From a checkpoint of a small transformer trained on Wikipedia: a variant of SOAP for these matrices.
Each number is 500 + 25 x the weight over its row's rms, rounded and kept within 0 to 999. Layers, rows and columns count from 0. Numbers have three digits each. The size before them is the row's rms in percent of the matrix's.

# layer 5 MLP up, 448x160, rms 0.0756, rows 275-362, columns 0-159
090:494463466473462448494508491499523459466468526501534504489526535492510541539474496467483504471493481471462492490503512526500485523485483508523509465496541529499506479464531504484512488498512450510527467514487481460505506445506472476465509488512508448477462522529485493502469502490505479507440539472468487506543447499509490491526501509498482497449527510524531493540476483491476454530522506523542488528505468485522498492501525460492489470454450520497486507502503533536491515546509529
110:485485508490508503460491540469491506513517460474449476508464460496463453489512485462474535487490469523453505515470491474481473496479502507461535505485489500516508546514494483528499551493536502512458474479496488501504497515482493497469453526509514580518501483509456466456482515505483511487519475439479505483525492546512513509478490486524440546492520477575473481489496528529517511485509511542461527508495491524515500496559505512479512535526509502493495499495523481473515501498487501
096:505521509507497482528525508498496469538498532525506523532511460509466516493531507493580539542488520538483520497516527485506501496481483497469468517523504497541475475484506496486503491456482518479515482462488493524499561516524508470461535474518467490485480482525468536556482497522528526466491488522501496450514510459518478529480501538519518473484517463485488516469483518504477548519552478494498500484487511481487525485482516501521442531487530435465520486494448505502488543489516489
099:505490503515450479484504527488464485480480496527523490533521499466495539495487483486542495507505503449462511497470540501516524483486498498507552460512515509524533528516517489497509449539482462532469481512458549530493508451522458482465519428467489434498492502452504508547524508482481500501519531502499514503494459526477527490533535494518507511510482509472495485494517506536494533481458544511490532539506510519483510561524526466496522515476480517488495503464518508482492498487523529
102:489545499552495488505527537509483522494524518496527480511505472508515464497520464558476528524503486449512513521546488503457501521476485472490509514477487512503506467502479507470513502498502510501479450501509536492509465510525498479523552493496477486449543469516465457551481444504511493522471528506521485483515498519524495459471493508523525536532471505469468540494518531539563501505531524500533483505523526495501513521504561544492495512514535471527496528511476515486487495447510495
102:490535490523491529475508514534496509497498522445516507521477458483559564536539544495485504483493501499526486520566492492504512481517475477538518529526511500445480466541506485511505464502494457519516496455543509495477522516493499486510466495523520490481524503518530498502494518519484478515480498461520486514516478533503477528486453524541509476471514461523497509487501485457518535524512481516522506530529465531511547532546506541532498478479546528512537511492479480480513526546487498
095:500496537526520487484495510545484500522497541484534507496456476481511542477487552448503499532503504522454486475523517499441501493462536484488505495540467471513488502524480469518462565541511466511504449491459480524529529488494495469469494535510516532500463505486478478508529486486493503492524519492477513498514483509516504488527502490495507466509514459510491486444484489489461500487527504523484447510465454497476467510497536542541514524520459478476515546506482456515478464516491499
096:470535526517524544481537515473531497491524502504486487526485508478503459527536499479542555513483487518532486454548527522495537468484490518489511535504470524482453461494528520507524507481514510528492531500516462494483486540526538454510479464502468505510527502504521496537502531544442500469509480510504453487507472501485499513517475550473524490477499468533495476452448511519512480511482479446498499455485454477482506496526473510512486521504493477524512503508510523530495470452476484
096:504546562526483487469501451514472499497466558464502496496536476467472485510537525489480503480484529502549506535526478442513474522524503587527475531493482512513509488503533501502502542469475479523528489496520492482517494501475492477522528476459499474466527511458464513519488516504512509479472472491498524479472512510492505544543475457518536477540497506463508495501514470548510473508497522561510498486507489490526492509472496482479507483479508488484520501456477496521553500503502503
103:523545465483508530469503521501488517500504532484559564500501456530479477514477502494485517485501532541477481526504497486529475532500468496477468483462484511490505489494512529479513468481498483517486486505518519485499552475515547463474536491528488502454517470498479500527469547535480494532477495484504504497519454518534484489528523491538521500510484508491473528518482529499532497552463543425539519555494505519478487524510508561490489528475486473465501493487529538517489507501505510
087:439521490464534512531521525500535484509483526537484516488467544515482473522513485474523496513517533542463506497475523442448467569526449508439495496485514549524485485457470537503511504480479498495510509491536509523510471512512503494513465501508465468508494519518483500549479481497482497561493503490532460506454516493525497496502497535496521518502512481540499487456500486495487532487535489489492449498496507467500485522481445465497474494511531508489477508502508478500495533523516540
100:485538500474495553497472537507526482510551488510477478477466495484475514538519518483541516530481477511510483470524478495512485527511488512453498507529508490499512532523501465492493511519475497530514547510467481450511487528514526503498495560519503460450498497503521489465479506551481515535467498493521494498507470519508470500495522580522503517490471521555453490480512525535493494533551526513491522536527474470518464533506476499531470488519488487509477507465492540473480529521526471
103:539540491489525521497510516465512478470482451478544490538536482497503437499537486531525522534475520482534518519485503481507465527532541517529510503494459519576526467523540507448495475529495517483464484511528451491512492504536518476496499505475523467552546541508473504497484524511508516493482522486502540520501522493490487517521503502555490537490477512550470521506491493528526515488499533514481516487489448532507521521492528519488502503520508476509511488518495516450477536497479491
092:485481461511502528516524477482486531492485501460505498472570526528461427513442481468487489500478523503463493541527499511459523503535520499499465484518484518510487431531485473510480460511487517484539451538515505483514503492514467526487500493505507465489474492467491497515494500504511466485518520471472512503504519477518504504489538543442539507496494494510540509507503510499507518481477492534460536479546504523505464516512450456493487498472490523499479462535522517496516461458485494
110:521540503521479477519474473483535484481547518487523494540529503491494499520490499524512525507487465470479512557479506478545514475508534517493531511469458484501512466501510482528461430496496532496485524522497512512534491523497522468456508526495474512458533474443524545531474531509481511514500509510483507467513520505521545481488477488555526503474567524502457498499498498493527508547483484461488512510522533534486511512483484476486484480464460527447467513475510476512485502512513520
105:494480503496520524485559518511472509551488458483442509499476499485503492504515450519501467528447481485474507463496465515534510518501495506518543496487487522504482509500524482505571528496505485496505510498527501521499474503501448515507476477453543498524476492498487506478514493470512477493526536502503510493520505478472543552499520476507473511502528460482481498561503531494552475503461454523500478464505456506488463492514490519527502525511526522521439468507469536503550471506478472
099:505525511507548510473508474494509486535493515534537515527477501493536524494501518494548482467501488513520497482512489527471509486499516531508481514515488504501557485467486511509491474530487518502469543480517507541537545493455498432503514476462496516540505489498488475522502484489505503533456499512503504540464495504509535503516496510479512494512495499432483539468503466516469527510552529512528554454505469470513539481508508510520444525458478513520512518513510505546509453474444470
097:462513512481499468502527449524538523455506508531472485487485525534490494491520512458551504473531502522491509480513463500499553497496493493487529466472480478487530520494507509540451519548516528532494505511490491522512518504519471453476474508522528503503462462533499459501514449446489524492497497497447516454508496518498481505503514462524494512539538472485503522518534499542463479479540514517504501506494535575511524452478530504492509500490513508512505557513500488505508532523521522
095:493502504497554459468486475515464498477470527492490492545506507489503468483571460561496544533459502505520488514550511455510533519475547529504502427494517525482474484519524498519485481509523491513497473499493520508506496503523519477448485497530498478489508487509486493492481510490497550504468519478441483493524493522481494487515538449503504537490519458504519522513504495529523539476537464510526492487544503557520514510521474469503516468485500503493458538542488503499510491515476509
091:533467517501497530506470476513470478530469518560431514537487506470462529516508456471523511487482506490501503510473475530518540493526495461477512523480518487480484461519512478516513493501503492454513501526534516502470487507523509555437501516487455499479522466510507473468506497492516454463531524517486518493503499526493463511541500512524527495501481503518515490471474514460514504499528458492470502522506524437493494508512492512509475470475538495531550518500471499450443465482522517
094:498513498458451427511499559487490493482452465514531490519515527510532492550493511504486528519516510502501545472475489502533496504450474482478526498489483484465488535453514494502523479497488496499463522556498512502476550506445529520516512551486478510498517535501462503465521473475495469519503553503488500480481483490470479492481494498533534477497488491526483484540440483535487495515512506476475525513476516481500483509511478476494478496479523461492556493505469494526487477528449508
094:507506510479516533472479477498477489520522480486478485527520514487502463510512519476450484528483487467509502496533540488456527477489485502502530493517540487550542546487453524508496522503493501481449502497464533490482511462512465492472497469490515506480505488508558521483498471502526536472496490496468481524492512563517485471480463516508502489501509501493535492467461497483484536469479547524480506470463545513539493547465494526524504527507494516494541496517534453521477500490444438
099:517546497488473479514488546466483518528505476498508506566493467497510471472489501483498429496513489451459482522502553507499492489490503474503523544486469471552554502505498510547541484532466496525514520515507526530465526472500491494498466550511527499465494503514458520454526497486528496487475467476454493495477482515501498502469511471519492519543480482466529499517480511497499531497487544525473475512514483441519482515478507487473482519510524484517452479508514491481488479450487479
101:477501552479454496499471493518505465476484512519498494497461506528518501471487525486482452501522500496460475455505548487465518503547507534472505498535548522465483533480451490490501515510494478519498467508464518503490487470488477497486486512520478487463523552513514515479477509514484488537513514505495498517479452488515544508515518534468467477533462492536531474506505499468479525501534502506575519525486506496490501492506503460513494502476504523584468488528501508495512482494581500
096:516497532492488541529474491520538484500518492512530509503478497557503513500467526509480488515490491467489510509495496469480476472496485529506500469523493506507443505499432490451549535529508497499529489494496506502539512487523523485480482493495519483493507509492491537536478487452511504540478516470508539537476493433467510494489528480524498505476515478484509499523478486446483521511537480513519425538515542452485509491511497528464527485556474491480503492471457509513507495495567464
093:483446500517521481464523531544498486509494535486488491471478503467534487479550555554522490501490480497477461525513544500532497502501460489497495465468492516470484456516474497512468521483536473512519506492495493517438496496500491481471513483519502516538526512509518458479475515486476486487527511533496476482537507445512512476500504485466468483524570517514509497459480508516514465499481473551492521481503486522487505535484467538505559470502504497474559510494521530465529483484491513
102:529539465460479510476485497460503481493487491491466496480477478486493486566523461529504500549504501534501470471498516500479493525462434475514501493480497496516531518511494504511500502543497531563511459465570458477488496541514470487481504469493495503465479501499493475475452495483482518468526531506524496497511498456459479522520504512484519504529494529537498526501555525479540473551526489517479490448482489482479468510512497529506464517495535524530498509492545495519468496498494495
105:502532555517498469488438521465489476532476515509502443487481515486502480468461461513515498479547508531495500480523531491516536515487508521490507492483499505524492507536507507501500496541531512482500435477491490511440511520503507522481484464451551467498510502483469493514501509510520454520513524510469516474509545495480483483447457517519499515483497554507481479494509487503528489508466509503492536477501563456444516509527488492495497525496476480490499488467517445514452484502506459
109:480517507484476508456496510493505503482496464489521510514518526495486504544525515483506495529480511519470486465503500497432535458525529489505489551463491503487483531495481521484521481512495492523482544440500501497491509517502536497554544484531478521478431480484513492476489529503474504518530528457486501494488500455516480522515472509483515466468476524503534491504475497471477514476478464481461415468516447516507529470503472453521492487489511504547520496479496468523516495549503507
111:490543500554518488578498500513535509537461477526500463491513427480472499479511510552489548546512489515474519538500484557498485485536512514501522471518515515510534522519507496449499477505504510482479504513473482466537528464527509504487511485469499492516512476516469501539505548500525490528501497537457526491481536493499487493512468516506444487476505521536471507501498469485527495477462496462484516466519495525471509504500432494519481513476486485483516476468488457504480479502517508
094:514502505460473501495479547531455485499519489476482476557486517479513459476474478489483529501487509498513468469560504497510502487475537531492485477495475496503510494465516466516541520540442498498502485527458532522505502515531496475505492466465470451465463516486477492503490524499523509513512513465429465510479479530487498524522456523522470536453529490534522498504514478504482455471537516518448491502501529484517493484539503489467513497507496513522476524514518526495511530552469474
096:467503495469471457505481535451496548505537493518510509484494517511497479502473498507478474468513504469544502514508535455561525525491537514448512492492477488461558462474498496516513506472483506466479468525472497476488514478473475520442478496470519534548490503492519467526490450476493473492499523488470438503496471526503561495505490495515501466517488499462505465533497486475484539487499514480499499487479474453497546491498484504491481481460499533473477479516493464513501547511489505
098:479467529515538482498508511471517477537503518469485472495493495505488503487483535529457499455505534499501510499510526494477534528574478516523531535519507476483487484446459487491504489478522545486514522438501535500495492477521530509497456525528540535457543506538490497503475502501515538496481475533502491460537541503519513494517530529476462501509495466524488533538529520570543505508505509487509539503537474538485510533512485513524509508501500472529538497515476481479465504509482502
101:517484536537498531495519470526527503553529522473502515513497502490487507500502476550522499475473512490498513490547481470507489512522536513515505511552470523528465517486507475491475549535522470462503512535560543506528475518501487495503527535518459505508468493517507494467464514479541484531499483521517486463511501501446482534534473506463570524479501506500512484477524490467528495533478462516533490503493493478468467508471495480490484496507480495555521515530491477525548495440482511
102:500484503460507569540488497539527457521483497491498507452536467557491526479524489508476502485463488501473498471564502454471467502494514450527501488507487507482499500534533460514471531486466513515496466507502449485518492497487485512450525518484515503481493469472539479502436493489479491469514472497477512493504530474540494482472503503480493516488502487502548524505514505495445499469534559485507535488503464470491518511479442516473524508485487495535491494524497538512505505527485478
105:485484453496486541478490523490505479491477451499486507533475503489533480472463516482530519480472522519560451518558521535505463498514468480526504542515518462519507533477541499503534520468504502496500471519517477494495484498478513491478476495495515457496494442512514453505502499489522433512489484466567483519533493530514517514483491536512500478525476480478525499477523526505447501511520513512493544466498495508509505513469495524514542513520565442520500483504498521480492511471487479
092:515509537510522529468522522532518464502495513490495503487526555483506505472518463522486487483454473477489502534491497474506468460506512509533506534487509507494512545542518440481455487501523467462547511463501494536504463492452478516481453536513505517481443537517526501492479477544492506486528478496517521505523483526549533484518483511485505527492496508501455496507482481514467493477501521468489463537497470485535527540456479487526545511503462534507507555527476505496505511489506527
090:524509480492496467512539513474496526527499506518489475490517486504494499515464524507470524505491522491514495499489491513493484483495502474504491445470491522520495494512502475496488538493456467542457509484494481546524471441536506458523550490527507505502544506498489534512525449546490485503533522522477434490504502508500515497513497490464535457531500461480506523479481460487532486516524486512486498535475456467531506511487518513474458551473523531503484521476516503482542478516541584
089:521493510515456508547493476448489508482484499510513503521535543487481452531480535487508476473513505521490524523477512514503506495465473508517503506499555504458503513525499536528482454527469468514526485508476549501461473531527508497520531477529512505507495469500556505485475524579476495500504509514519522506477457528534512525527546537501480466506522502514517542485476504507508508534498489460521498522466454511518498526550503496517490555457486517505551519527536499499498470489505515
107:526503494479531507482573503468511512509506510504527504518496555521511482505474490488512498512505509557441524477492503518538494525502485506506487520500501511497468501515491493477467480503486537478518549557481491516486493480473495525529536449523497489468493517501451471468469519567488487559502478491462498524464519484478486465545471483521533465475490526554506536491486497482464534470491511474537486504491462513524514539514510494494519489486519511480503456490527490489438527501505487
095:491499495468551500494437509493507466484467479499492518518516486474506499533478437535477518504483467490462463501479498507486461460453548500520535504463481535501495498495470505504489493455509477495465496545493525476473507487515508480475526540513474502515489503502496488547487519536531494479525494486515532565506481512526514468511529503483517488537470523491495430494492478496484508502489481555490487564464496515518483526544525499516485523534477508482497498507529514499485435491513461
096:520500495490461549541480521485517493527489545497496514510477506432493554485490477503460486480507521503493498495500472469488493498499522454465559497521531493472502488500526477485495512505513469524472487519529484518450493487500525525535514494536483496545520465523463519482510490535486549527489505520479507583447472481525509476450513508544461508514473480489488506465500527504489491519494492511530488486522517480506450514460489527486493534470531518489473483478516516496479462485550506
099:529520522504511467492542459490497501534480479530530474537469519511491492513545485517482458518525469501520498496462498474575505479513489492465504497479503490555500477456486474503522499525472497477519443458502487491518511504506510461472542472524457520506491546476501445495501521509503484484489494519507508539484513513519552536516498506497492533509487476478513451527475479509491511496508455534542445482500548498487493489473514499528475501453472511480490490527450546518514480493503532
101:533545524549514536487532506493525481506518478473543494524503514525548486487522508531470517506530482524458466487475451517502524499509492518539519502522538497473534486480572474529516508505492468503482495477497506499524531461498495493499488535504498547513465524443520487487519461529458489483510534466520468483499496486516482533504489468511480497570448502492490470469472518475515491467510466507525507505476500521460528517523513491507545545501498503472505539501523516484492530466506531
109:531480525491511497468545476523461537494496545484472454519458528480477493458537448526522510502466495515530532529562488547497502510504539555480505470530482491475485477453512508507505525513531506485527510489505507484529523538445516497522507510506465506487577536502512484480492538476518482481469472521492506509478518496503493494493482498496432494532456518500521499489542499456525471482494520481494516492482464474516515500486497502507503505516510528508508484518512517460526493521510556
098:505504548549518513486531503500468471514531514508432493505540524473516539501494518504474519499496501466496521542462462535522503496525490498490478522519440477523476476525506480503554490454486496507511502492549500544508500471478486510512540481479485501475492473467535494459498537535472488481491555566475466483484485508464489505462509480520485510497509503506522498475500487497508489457500455512533463446513505457481503525510515500508532518533513512498538542477507546501529512490490508
114:473501514540523519524474478493516475474518527510500501439501455468527507460528525540441505501482518455502501521500488494462548505477519490536533491559502495481508483509509514520472527480495522489510539524498443484508499499507499510500530556486496486513549503501568521510501443510538499499457507503548513485506518490494504513521554468507508498527475525515500505530492504482483510567480494495471490466542537499468493529453474502486515498506515494492502463511555509470505503498506514
096:497484495516496482515437490490534528531484493484455524450500533502479505476463495493505509501496503520478483487516469467491486507526515481472500466474522539499441500582508505487478494538489499502497500534518549453447505451465524539498482514523498520493531522516497511464535512488523569503469469470453506536562505479465485464503479496511465510485521546523508484510489506512546484456516517515461497516485461510524494511501484465519499525508503486499470497490494517500521503499482520
095:487503514494466506495488483448502487454504551491473505511524527513495467478521445521500470518487503479496543463535524486531522495488457500482514490451504528506503486492493476502527498532466513486499476509533497483485525499441461467430538492467472528493500497539512497486508481500495503500493526504507478456486483498517489488513489495467522520475520501499549484520498493508508532531492551544529526492484536530501474487472518501552478445475503482465491480465493541536488488580486498
105:463535539501508518510512561462491516539494496514502504453512490522519498489518484515542459489539471531526512482482525499492508468515488510481511558499479496487525498512490523551469489501452487499477540506459479491471516493498478547497537486502522444476487507550503525509485494513502541456508530489472483515486543506500488475470454480482517473495575494506498521502485519501512508510502493455459465514510500499499521480526470482506444481538505467507466479496529523445476539506481495
093:494512495502526523504483519536525505550506533472487481481484547525468506474570496526484501539495518501451530488508475527511513504488534506520506514488464478458493508522525487502495510479515487518530507472489492509502510499469502484532485505537493508467537437472481475443531498540481522532504467501503527473444495532483485495530500582514486507505455497519482494535518509480578520484494515478511508529529477497501482482453482517521479513514521452534522482489470492501472514473489483
102:515527487539467453490491519537468492496492525498445440503500558510453507493477510510508494523519541509482501521481508530482500517473425474492509484522480486537509470532503515485458492544513540473470530469512519525470494483526542482475500516457495517483543497458501497495484477477530524468517523486558468510507467555487530470488514509543499501507505474452521505525503516521489537485499481496485529510504448505515512541528468520486494485512507502453497499515521496478484493475521495
114:454489468516519513513486504515521491559478504474490505479503494528540489516484438553501508508507503552478525505473501438488517515512474487515516478452517497507517479532500484485499458480506525528491499502486479508537499506541545548522524475498538508518499456520506521505511525543494519496496457505501472456502524505514556506482459504464503505524450565489513524467489505491498488524480515511513498509477469514438500471547504515479523519494528527479515481473530534485461510453493504
110:489496505472520480484487474518494477469466502517526470500487537510530507499492506508531461449481501556474502513490504454485512496489513531498508456476536549513473497472487518497496534555510513480500488475499470505481497474531497527506472514512518435461515534533488505535518488528475475507489489515489470506480485517553507474487509549511453535541531477517505506480478485511482506480549532513529508484536518461506523528569490479511519485477476529456537545496508508463494523492530462
104:513496535513489527536495493489485535527501486471508512515484467502489475491506514509526524533559490499525486475493536460522479543535519508483500460527470522534514494522553547500475508489459527485495517499513507487483493510509483505511478450453483463555498485512502511498486502483477492476459492520496472475537508509487507474498527466473508513478511507521441553492471487534460473506460485450506521476535501543546445455473501515503500500533512547484491489486542479538477480472514481
098:507439527534498510497485450530500498522529505461514499487497489525512523497543474520502478515436490548549526509519477517483497473491492487504482475497469479501514486482493506526529542488516537510497527486487464492510495494503465513504507444508499501473528513488505514504491509479521507561514469526499475508487521467460490518500474538530521553493465525448482552502480498492526517553550505536540462471529444520469486515496513550471535487487501521459515517484476479518491495502491486
095:480475481550526486543522499504486508488563536523468523483504461500500535481456501486490484489485487490479426561495513492493482504500531520516501550487516504502503519448507491492497493529531495491498496501451470485499512522493463490431469495481522510495523544498518510455487474486461495478531501489486529523469572513517457503474514490512466491544522508493469477493519504549520531483445500523483497504446495509515495491469472503462517499493508528499507495486509468453495513480480507
098:560492515516481502539470497493474466497501457533501504450498478558526473476527501539488460554527491495510508506495473525504487474517480466470486513505478488467480528467484498511458460525523548515484502463489486487528502508497552491558493513510484497484516520503500511519518496522502487517496483476494522540503471504513494471515522569446520528463499534515523502458500499500539472531488489444455485531503464518513548507472480501528546466499493521494520484511519489494485496498514463
094:504553509541527537518463500465531481506483489481513534490508467531482482484513508469484508478512524482485456460478551490478521500468516500565525543530525499502517471478524473501510489497465538526503520481538511472531491519483524477512513545536496509534532505480492453478508520474538495492494541474503489535492508518501488530535482532529474532499525506496515518500468534519485498487464557539472532486524541515509459486508545466493469485549491486529470516509529485503465504483512515
094:481491487491472487460523540460524522522462542473512510487505501489501464470535548510488491465506512516493486462486504486508509504495479525504520556526480501483524520493511512488467487504485515518551518517487490463475499516467485506477510445510526529496501526516487495456573538496525504498479460505517481469514516475497507457541502495537463531538523507515484533478505478478498524545486502462475515489509504445504508464511466583489554499518492453502494484480499499519491548494516478
107:533470536467530475532472500485483519463497507489498527502481483533503469493503484499491519475469488477492503506440499497495514489505517544504482490491523483520475543510515534516482528502511522454478508499506483527524497518521508545515530507472461469538484520466428529500494529496509514508495503474483508475544506478507480481536506490489451494505468489522529524542502446489571464506504432537513494502545461492485526519479468497502472500489441531506486492506483510483505439535495486
096:459481530502515497463512539477515490502451492513483477449521464479518512532492509500525529548485507504492446496516518466536553493516435510480469527480484510508535449501472504528529491517498508493529475472525515505500539518537478524542531479488494500538532478481484493495470511537502509493523501484467487439525508557511476479483496521525529465480534497512497497507485470523499502521503524506505497462457479495518502515520560527552477503490519500509472497481493551494489541539505519
093:499564485492446456496467536505495500550510468493438518511498477528492486499519487527491493489507472482496486491522495486485523547517492489525537476482506509503503534453547464508492521505492524546474536505526502508479531454467508487528500549534499533533487511501541498464485483538515537507530518473512498504489487518501504536479474490504485471503482473493507457452512514502457481498477550516514485527483458485482511527456479478482478467523486530528541536473472527523499492470473526
101:515466517487499482530535518539510488492490540464454488499460484473488497527487513492447506473549520475524492471513514500479493535513514508511515521480522450501533521534484506502490517508499515535510467477537490487528515486471475483478486512504560520544451496540530473492490485509499477463501513490491476511512500425531439459487509485539519516503511491543527498494526469539487503514507496524521512521518486495446536482496528526452532479514504557490488536470480513547493519495508511
102:512517479499522507499478472439539494517467527509442511486502518523460473521511497542504526465478504482498505514498476516533491512445506471457522515515471468510466501524492509515468510487489519480487506527495523483508503510509539475497550464507509518474490453454476499445548514475481492481565529485503461542498523451482465518505493481485502528513439500519467542514484499511519544499509461540500477487515553500472499502482490512509436500488502470518488516482526495477487515479513498
094:522482524484488478513490500489540546504532482506496507528486501504516499508471502524519560502490499520508502492553508481522487505509465465488508476545492502506496525506501488473530494497493494503496495514467456547485538520500496519517492481473489498486518494474537516516534496533523493487504468527487507528483441481511526487496500459483527546511544525501508516473471467503470464511484570518513531517519417419487483510478475493559473542527526509449511506519458532500515504486516490
109:505532515484474511511557478465476480453486496534505493513497514535490498494474508470495497496522513524485515495525514486494488452510494508468448495512502508519482492489517475459547524504527466495512470506528500470478462483501455514558496545514531507486499457477504491508522504487490511476504529507554503486493444497485538503496483516436517476521527513468491486574518517505509508491544492514543491493510509455509456512478468499466519510553480487513515457476517529527548505550513469
103:563537478522517523522503521546534469493478450475526497525491471508486529543449494435506455461497500504521484518508455523559484500530535508525489445543510504520491495484540506485474473487513498517504448481488494508491498516446553498504466558528522508511467497504506508474485519539493481533492494484478522512505498549492513484470505506497495506544516471477478480488496467493547511485496519490498544526454494492482489499498531496519499519521484524489532479510509526504505540489479516
102:497500472486473469509504514492540529484490517500459483523493516519484527508503497494507472458472482474530509538459529478482467501512515512515465515422486506517472491518499504449538495484489484470452487515532459482485522524515534535450505506479530516476497522482512530506516516473535478458499538510517475537533479526510508551561469498544454534520487484505523490511482506467487496488553482487540529521474483523473499506507495529509502460506496501540542495498471503485492472512555485
108:498510489485459504507502536534524524472555529499474524483486443510495529495527527484526472506473476499469510502479474460468490504491549497494471460505421485562527522501505539529504502502485464500462444513524470502482548477474490526514510494514483497488500491514486501487542538554498461512498479491474481449473500503517476486504448484500450479532486520494503505495485512506508494517528507540525473472481469532498489487468538522515484510496444525504483495506526495497485516531496544
101:506514518486476477489535509470518529476495515479557486472508486493544546545489479504496532487529494489433506477450519517507506532480525502503484501521499482486501481500496495548500515521517508494486479504499471466493503436543470484488485466488522496511499511524542496499477522490473530513495515550478482473496538486480468464465511471539508504480522545480498529484517482470455484480449457443532481484493503479522518506474518518508477537495490540484527471483554457516469518510542495
122:447506482518486543494497501478530520443462477520471514487503550500501518475570475498502503503530519535505496498502523467450511470514497445520472493475532536491493500550554492519503455490516482506479496496527507529509547491469523498507519524523507520491484499474486457493475522497498490470500495494522506460522529497444509488468480465522497485484542521511520515489479529483486492453527487465459483444562500481501522486500508505496495488563500483518523490498463480527481486537513507
099:490525505532523499473473511454448510510463523457501500523507470504481557500516511476538549500548508510456565475497465553509465515504533523469514463483497516522516487529465480469512521508547445480484520522530499473512540547526526482509468487507509502495503479468473461471491504473547483498492529509511503495500469515511530467531507470482513483540475509482510503507506473551479474493522524502487522461518505485519495516502500516486453525471470508475481545502482486513512516477510527
094:467510519514504437491487537468494485471472482487516567464580489449498505473520523500504523498496504500521534522489521520483522513527465456504511503522475453474491484486478475541489473523517502527504511528497505502472515497501480490556472544504513479485498505540494509513520515518585491507493508487482487460527495541496488534510468526494484489551499452499484487487464498478505466538502510472488508518469534505525519471533499521503476537531526479485528525477501537484512490491471492
097:516505519507504534529491468483527491516530466474529471491515478463502425474505481496500530520483475509480481540492501487559516536493576461493493523493445481477493512464524507497523442480473501518477484517504482521487534484511471448469463450523525556501506453517508480492460498519530532504476525489518506511482463467501539481496476517493464494524475496507492483518521464481459514500494508457466526498467471469514508484474473496468486502511545487498524510505480494499507500503522515
096:502507520510476513484545523504523516506529462473425550496462524468492468476524480463539468480518535486545464518517503535499518469510509552520497528478497491535478475490498510471477469493488532495501462504529526533499481512482507443527462511473525488527472477512500506476509508488537493495502510510491486452460515515491475473545458507552469528507484517486497539506491479466529499493492472503471493487496489516469475477526524509488534527527497466487499526539451526511472539476527482
101:503553485516490463485499511504512535484486471553463507567477502490505529470510531454521517526531532524516464561478441490493507449479529527464501542486507495527485479486535520491520487538464478541511482507526476544505484482476475516514507493490522454486498483503484494465521506491493512526511518513495473507496481446493484481491505529482531502481471456486520495522508492472507509533463480480527465518524513534524486523542473531512470507532497524508495495456496452540492529487511475
099:508488521528486486494460545496529494519486461509491514497469486519485476478514519490459496544503483500498504504484509532451548494481514491411505533495514474541494469468492537428520519495537530523483474534482513508493510496508544542520477500509493533497520494501471481463493478504498527462503528498461538532492505493495463507485454491459478473495475490501453516470487521484483524508492539482478459462551484493510527469530493519484477501488472533456539500488471461492485506506484507
108:553474473491483480519505516560524473520504510535497435479500485481476508542494525529471513481468459527500497469528481505546492554532491484538492480479493495501485472535455461498545471514541482491531525541477485500492475474484478490489498452552537520485498535473482466465488492538497506519495529498497490472508457509510489507490485494503484477490502481509504496515508520537539516532468486544529517553504482486508487534508458482528480519456506506486497499538487491478547535484503510
095:500483492538470547496524535474458473520484506482527554528503501506491502487506474481464497532468515517525490537512497526525498520492539492478483472528506509527550515565494478521504502485523499505553495468532523459514522518518500494513472551532535565454485493533529478507523543481539493442507525509477493495503454485496532530507509465482486505516558515507501506489503491518507508465538517431511489488499496498475509526505512482509491517526489498474496475478545523472480513526483533
097:517457502505494503521524489463491466517486520476453501503445485552521489512490480476452483539485497505436470504418497495517485457492500452529503503514482503467536475488553469508518491479504525491470517498473494478527514497487478499473544495558474502518478479478505476507495490518502467502524513533553517535500497513469494570498485510505497485522476475525502486480488473527514465524477472486534458519493479523501549462486494515477498498481494485508520475532531541463486507505511495
095:488496473476504475512476476511489505466457510535448488499513472503487492560515480534463503458508499514516493435510503498496482531472523542480485497500531513534490502519499499519487482503528495475515477494554522455477479500482501501477445472485482562445499527516483529477493519495550499508518490473490543457482549543520551498557494475456519519507494503525515472514534474523479467494523456507487525515500509496501507547480502498482508470487528551524500482501519507490511481474530505
100:494490508517483490484507528490545490533491486495504527495462538468470489455501539487517478535513487475496480503525473485470489506505485439481534520532497529512472498480488481511479508532521520521497472508510543538534489540524489519503461519476469532475527529471472500520517491459478549500495525501517481531490516499425485515485428486522481490531543507487508502494522497517531554516480462496469447520518472489497489494543485450455504479494491496531543493511480466497521468510478482
100:516495508484463496524502517467554449536472570502482509456502486478496524508552447495515482500470503465520481484526509490523490504521488485483471525459556509468478470520539486492512472534518478511504548501468496502502520498505474469487467490515485497532458488577523489484516522486530461489453493512499520547509523495450504512480530487520560495510488483513484498481518489472525473499474495476491475471522478498513458492528494513494504492514518480504538488536490495489453471494498463
107:493505515466472544463510501479507516532539526493481503466485481497507530483513543481497460501516456481476481475479471504503508514519509518506520503473524517486479482564551469469474480494515495509501519457518534478541580526494508517474476492500525498523517503497486508471476540516489501488520489505487453475532505471493486506521508540508555504470534516554492445494493489464525497513485510484502509528508491554523476532537489570492494528483476507505466514454525532500502508487532525
095:511487533537472501535501500474484473500525535445484512528522526446483508510511440493526475487517506474472476477455502535507517543475452532471509517518550496492499518468536435496516510487496485483510499447490497537488470488544513516519500517511512475481466558534501506493488469472519489455486498511490475469512446494490489499529492544536522488493477498507490482481520465507452515542506531481509526481475466488481515470489455512506542521503470479503505515501508514543494462489500520
103:526479508501485501480486510476482515458497496518503453490493490533451452466457489541513494508509514533526533537472502542481497483523525494501499507479506494525491459514469543538539535443482470441490469514469507480470472512520448525483485533450507470504470513501486500517493468483463473488481508494541541556507452506503467508467470520473491486480513479517500462518502493512507462498556468486522520509519527538536487503517501505501520488511507462515511512512540485529499534513506519
112:515480467462459506470530463492497468527459485490457489480488503500508524513556528513485488493534492480493510504499503532515497497510498477465520491457511518486541531517532498490509507509533496527496524504500434502501484465543460540496490516533499504496463499539460474492487498510525476480484466479452526526467525510544511515473485456531528550526479509482525473497488481503463510469455488515510518539492486487506528513508536480491471514527517470439467487519478521525491548519491557